Weights of a small transformer language model: 15 layers.
Each number is 500 + 50 x the weight over its row's rms, rounded and kept within 0 to 999. Layers, rows and columns count from 0. Numbers have three digits each. The size before them is the row's rms in percent of the matrix's.

# down: layer 10 MLP down (transposed), 896x224, rms 0.0599, rows 585-637, columns 0-55
# up: layer 10 MLP up, 896x224, rms 0.0594, rows 586-637, columns 0-55
down585 070:540409570574415454494468417440518509555453561452526512471459472552554439569521489482511473483506542508505495565579470451495494422475465453533552484491460494524526528500
up586 109:477473466456497534565453478453526507471481422438431506564444567480486502538479469451494542448550471557496498476494454445518489500588504461524432491521535510500596491444
down586 099:451406559458410490469447424562491462475555588523541529476548485534556483499440446490474481512540545467408566517459588424517473495485531494515520639456471521470468528431
up587 104:474522404485399446591493584462497492498543478465454508524492507567445452484567492485516427538520566530529474478498496454502449548423493563591546462503570518563495567528
down587 098:514481522510423465515536490509444541503574440531429471549471487586468475512537437610486516450520483482511514478548473469462479451522495548426390474440552539490481501600
up588 073:533564477445499432484552556539513508476485427443476433547522483534394473465560552544489521538490611562439507515408511603470538452497484498508508578432488512473485484487
down588 075:477492552496428494456525498494466459522470557540406497506573461501555537500484442498503439540437478472548513474585569399414437501534429396480515416500464549416452473519
up589 087:507537497530634517496514496449519381489538510402489506507415507461541552554517552531562381433559459504487514385569505440550565487564510492481450499486478489583527500444
down589 091:464510467480451493488531550457450533533391497531552533514539504533500493568506536527497504483575443520400514514437512424468470430505468378552479577503598523507569483567
up590 108:477529484492552640555548531514542513446482508484441484468622508466496484405524432524524511464598482494560487452478529556476592487528531487431378568538463536558494487408
down590 111:552556453498525462541505432514418457494430514528566595496441473553483534419514482503481489490478494516539491509529490464432515466497490426505541578446463496537588468522
up591 110:540454429527467539453575515535498541511474476569504505489518542498499517560528565440522463541531450504585439446476429552512462504565486433453562414511421464575477535472
down591 110:598510499542401584481435421527477506493516534459539443364384513451514528450478451458539471519459430518418492531489447464497475489482464530543578505523510563499516517458
up592 103:618609522522475456521501549525507420445471432530446449461481493441504543474466492547514472555511467567486468533531521424411545601544519488461491589524535444492521437460
down592 101:548428550517535490519506522506476599612520491444503513486504569455549514491607554467513445493550496499618460549532495427486477418419444508466586512520613533468536481550
up593 090:511482542441463470518407575542449484599582436586456509478476480476489493514414443437498452557442535506456435465367483409496493497444451600597460459627478511555526527528
down593 092:562466579478470611497485489523500523410419526610484530518523565407498429508491463550467518430474532514470504449580509425506554531488604544562500503465533545551535449505
up594 113:594529432498467463604471430451465437501507434477406504469482585511463528434474494459466526513456450510506514473558471411476539467509580562409474557446437554529529384535
down594 114:547513532483569427515479524564514597552557556480416554527453403454469423613537496474489521525493521522497548407540466504462470568550461516526523512433529500507500468448
up595 084:466448503551501579457536494477495541481488442486520454401518542608525466449494527487551561560463526520502471508549481421610520463526478521495398406454439539496479481523
down595 084:473554502540544514548582554545561578495410457434551614501513458554409455517474543488498454509534514536581489539459479514464471553474528435487515486517442600450571388503
up596 079:476527505498564558563485480541458502479557414467476505559487513539408488483511588515441550552487620526483505410455368536403462493441514549492490382513564566498460558368
down596 083:517548469517514545358474451541431468452485581523488528481518449549572473541507458426527410483523426422498528532470533533519547491519502490495533477495444458466572420596
up597 099:489590504428487513445482479456516491417448453519518497415545512458556501484608475519539465498523472510504483549406441473562511582459551481364438447489523461524478481448
down597 104:554520514469472538494409485483413465537542461502502480536520497459583514523443572442503492500436534557397515396484498520525435549421437526391403536510471536446523586484
up598 103:529547370508528535515470489458496415508426504384518431447571467491483473445482490520515487486474536454448492517533428584510439464506551514477550476568500496486543446572
down598 107:440540496541514458524557398541512511463472489475553520482517511487486487513570473469493531557620526406508504469485372542520480479470540426566518469446563537459484430532
up599 105:526503474559450573436420521504486474579485417502392512507563492524527467488554608452491484462580492512521550522435580585539460583581481603406499537447474444555481442444
down599 104:507515545467431511477552575465492538440457458447469581466523501434487519506395523600468536525532527531553452530522534456470667444509607555493529473484495466466492511534
up600 069:484510492506528513478537454527447511507449388537573543513454561504612536458543438580485575468427502489464475461496428453532483456517510509532513442513510537519493472516
down600 071:525500436457531436511516534493503434506566557500444536566484453487568383552461451436529426484505492457535534486564558428463512563536444466411512501568378587521458556500
up601 083:497467402466479462449524463526451481466486446509454438596570482426476470550582494459488552509576550540471498514400510545436494542482437495527509579599523444473514499461
down601 078:471398515465505471604540504577522610578442537464416527468591587480509359517508503352400503391468484438482504552505538452499518507505444488468594451508482531527500489517
up602 071:511574518485512431466495542414458489514498493477517532420509530572394541488515548525432579483524577559517415556499593536572539444525529449579468377474439520450480464524
down602 075:486523511489414508522501563528497510487521549503459527491504469511586490563411505501519460444450500403544517484462460416422514489525412516455561514506441493528454453532
up603 095:430473481450532432513521472575531502445443450478546476429434468494510447363544490480465445520494504494604501467627464472511413483448468597511591436508549574503429431546
down603 093:591560629533521490486459447490514513469447485509486447553559433459581572520454400498552561461494522522436505481524550518489533557474557382493556589494493443552557558481
up604 103:615499582482446571541498522547496507475525500491457455528528564504477509407547468460488440519533458538372403569476516501389568497533447533558525481503439495513494466549
down604 106:478514479527439526526556491489506541479417533476578491532572430626557422476501420511555557522569491466508452485455532455418528499501507527495545509459533501563495464502
up605 101:490573460575539460524452473489516483453446444388517521581543452473597472535367542483524385560453523599533437498466587508499506503465498500573445493451527469471506531520
down605 102:481439474535352493459517524521395385549546491632463464527512505459558545545538401479443529582484464464436556492446553503556563535538488510485497475511477497538478501438
up606 104:445475481507497564479581495533534501510425442575414407484403503570566588478478512462476522583611525488499457476408468491562511535508495516518469513463475423558434440468
down606 109:427498497544453457483533509541465419500507558614482432521457467492399578500578452458497577501489497472449537453443460551532439497503499547498487618499483527630415516527
up607 107:646523526576641506533422450376496513538566472571458487524434444561485502516446517472451471528498467576431527368551466470491413530429513519516546454402450531475549532455
down607 103:497481452557601500479491469638666458464547453463508477421577483470583464467495558578452522533563482521591519518450532554493492537513479437574517491517563527506459485588
up608 109:569525467480441528486518540578543520524523506368485504563415497452456471445537552505520486558529483535405494522495515520560575500456462570531558503594523518433446574502
down608 106:458561494495522480483511508459515522502498494505465619470477550457462525566455492432542510502498505576418525490500407410553638495486527465451462518608550605549513525425
up609 094:525483526343516525534454514555476449492332453384492527460414581542507552551532559458418468469473533481463527525377535481463615456494511431464402485528489537502564451555
down609 093:462445538576458448421532482536461518476586544586488509498516427478503498450458407554531491514521516466533484489548450550487427506499462577575573482460471506449416530472
up610 090:562515525493453542470560402473540483513502494490489492568497427533525500497515605446527567470461579502481452540559403494461503533482544574499474451514487532531476505449
down610 090:514588505534507531517498618463416436453499512458547498426431523543476481555475503532429509465516475462513480479457504538502411449524505442568463472495506412496485434532
up611 101:474512568464512484526521518456445476484460404550483522419413557546488474508465535435344447498490511551466499426471517548472430590533569430539532543448457433543497591496
down611 105:522577491491517439405460477464441571572494521526475530532377599485456530482526520577545439486558585505591493520453451471557452485420400463498529542451544488516550561500
up612 100:542507508442460604467528440561541531508459456377520517501421530649553476494495497503476508477466476537490519420563526438556550531478529535545410426445506489530477490467
down612 094:460499485453532549454481539496495471599477480517502569505481521525521443483507481510576440571484499518536444499508562538409375431510440466464559536544473602582503527577
up613 102:567567416504491480462510500408395606560500454516499472451430551479489469488497533474549442589474489505334456456486575467564396561460560577554445475573431547586470520533
down613 098:546482554430529552479476563662424455471410429563484452551535507454489505473464496478499479453610472568544520568472467479509533525463542510513512477408501492474526589562
up614 125:480529509456579487488535561511417516501399450507458464533453555539391548517530542370552467510460546544490531435566426391473552560585484460442545467459524467487509430452
down614 127:380518508566478450487524542472491565569624493520564518511541439499507541423509462548519478559466449478479490563594495502511457490517487553415485552583487453484495513490
up615 109:524459580484518501602462499461532544443456504544434509557548504443543394513383533526509453550435535508412448461546472506451569480458576548550466543457478533572530593390
down615 103:494632514581533485491506566472490603544565513489536537469432528424476510546498468480512459514469381524483530501494485463572556455531555499594476504524512524446512528475
up616 115:446505505456427504574594502385513586511556436546494500532556469448471503525507512512545522492461444531455498493417547482489513525487537475445452481509548546542448447401
down616 106:467497453570576483498588462484461466502494480439514527490578410501449530552542430452532509409431550528467482485577552418487533545615531572473514475564403471578586520531
up617 067:563434534465523533489507443490582559525527491558524460553495536497483553489560409565493509499483463471458451514487463581357433548570506484585499499570548388503504479462
down617 077:512492583549596543454508547478534510415511526439440540609403436475581452573497548500483467502500456495540521512473509470481498543408462428388597439463338516525432461529
up618 073:495458444474605493455552557519506544556479461548533470545555520606506598508575457440454504531554501524511491510559413518477525500501570496516529337472524432577533557418
down618 069:546501501502421474505428537488556465500504499518463474505413405550520479533469555525560459446486504440547522375528525511438509479529454502399553486428412422498492495587
up619 082:478470592456489470419548415412440472429507469567550456440546487433529583438442429537519537543508565539513458516488493510510501494406544485515554516519514445499407451421
down619 085:401512513521466538533434539550558497522435497481449491518524549506473476528531559486460486497545464535462546470487514541456483507561476495484438510513492552526523537536
up620 109:484582367498534485587469522393464503559468468548510552530484460545546530475453499456541575473481527518462387484473501458520452562463552520502485520443496438592542537473
down620 112:423563451456392540463427511513485558524474491572541525498527462567528493488468535465525475476526482402504431468462524438566494563508507458489461426536508532544516529459
up621 089:542476475551490493506577484369498473481580446486537527463444507515533614479443437436490459521572517582561427523453512558553513440497479515443491522576542464452539327453
down621 083:555519467466533570567479555456455415544422579466516557518499571514488474504455463415501517460474561481543482525465373547538491567474475454531421458417511491561486596592
up622 092:606556499496532486439500457368562499415454461508469425458556537421512481528407509440455389479499596581447491489570453519470415480480493457421508525451538446583504538491
down622 090:551444440545532605522527507467497519480396489529495527528518531485483596551551469528536558583505482471490540444478560524533478485523410584479496420589400500423521601496
up623 098:517469507573515483501636522409559565409528401552465499467528506554559393527465520540546515558556537517602413570522435505521533526448544474578414518453467446552509519540
down623 093:476432533520467508477490525524525419499515470515431358450536623534538596604531447463502490544529445514513480446454528546458474428589495444536530550481497445483506415399
up624 081:473523529563472513460542527526444475466487502477431454428544502640485486535556548461476516488585580556461424543474555475397511449471548480510509433482537518500526516459
down624 082:464520533512461512436495447478471504477495572493463455569536447503494423545442672483530444513461505544409401470452492424449440562439471434516529474542481516509443506569
up625 107:529441552504616491528480479504471520414423425521431440514531529491526547477467544453512569469567565461514531479499542645501570609444547530512449496531441508574520542493
down625 109:481503523503549581431498494528544586588496485422489506472459520486557509558497480481548483542562446492571604527572483490559459415547527520639506541500526502458423540489
up626 076:532502516488427539511496544495540451510510481425515477429398578457513415436495598485515525463474473567609440529552458489543471519396521561503532438517465530519460544521
down626 081:557496481589399442457472451477487488449422490536517493448478450469597496508580533399530483493582458474477525561512569560444443479477454455408428515566446428494595441481
up627 118:536479558427474448532520517441417474446500453458471500464470493447488476431445533470466499463539488563405478470440507493402519568574446516458636506483570427495453505501
down627 115:455555495449515457529491553428543536509481466496535543547495428618503451503506517501474446505485499494563498537473567436540503501531548486467588558561571632413427464502
up628 072:485483471510545492448434526497499528440478479465436471489470553534493566509475500435499529560434596523490504487515530453603545510495588558457444455486495626553491550515
down628 073:471511579512525518542583526553526498428487468469480518552472445480542395579423529509501434474486423410575505538499469467461525419499383448538523493458363403511528488524
up629 084:591552584448569445468577539500521443559547495431463379375414504531520598420494460491548497524542536501531476425460513509473431442503467555461463508516473527572453449355
down629 085:477462426576477475606519501524411536460462519495636508610474576493474434607539514543500521557497540545455538554455524499462535527503530428508512584426613510443488549491
up630 093:448414580543451486501533545432497504451392490522498375534439380488512443520476443399431516501454464488494571497499478551483491516522521494500389548473453492452519574479
down630 100:540542502518492549546559438504545527455541509509407480554489544545516591510521488500606495492524524486503482513542585416450589505495493407510522466538495524587497413511
up631 108:411527574462564628530515471511506395527483533564467541478530528498383425514550596364510522463546463516498491471488548401532554525463547475428453488460532457553540479461
down631 102:563534489512528472499564399434532571510452479413566542505494528554457474589423503538488489467377530471433472478450542433508388505505436521533457506496437563506503516521
up632 106:486493607476581524487556445532476497424424535517469462517533473419402498506498632452571491462519634471514540451490542439466566499444550434457489567472534412526481457468
down632 103:517498497609513525504414497424507486451450471497557562554429516457537567480507555541442473495593505540514543492490537588459548521597456525457462601484561514479494437510
up633 079:512427420534520472373642534468499439480565487572495430479550474448514577426533497515539574481512509493528449505527487561475538502559536627566577490509434538539372436379
down633 085:462571525421617520478430556533480520508476520426560490471486511520474508507495550466428403570412572468502563434492542487526494472491509367536460509515530449474626517563
up634 113:510496526462464536521477428482507570599543429502469584503484494505601547481611464445475549489507488545471463495531468463523547530552574543515506418560527505551578372528
down634 122:483517483495530504557517547538445563519523379439519543525526515498519522557553526526381459450502520559569513472467522582500452390464491424438457464535485456505468524519
up635 072:528475560416538517500463482539622478500532443527552490552484573458476511534521404595514528453493397512427512543495548565441461619509638515587459498507456448523471543507
down635 078:482635544504488497502518522491455470464553513505530493464467439479571406532464570455481387466556427472571478461496485447532450478467433496459584444491362502472529513510
up636 098:591582496470602549451499524527515456436436532450547463483487526630379534443487482506440553533572565565491476495490523521508468540613510469564526500435504473480517413467
down636 100:442466575477572501588475451476421564536499499536529434564463569462490566547484490609528557575575470457518447537560572532498583437560539454499515437506516514508480485493
up637 096:492509425573545493484458470383454543507526485472549538480377526525482595534507484485541563471517534536537457454408488479568423465463520514478442467501536488476560525473
down637 096:517510555497493617458471456537559481548466506437515529485495408484553516447494434446438471509512422452459500532474513535579484460505494376573509519490505519556562500522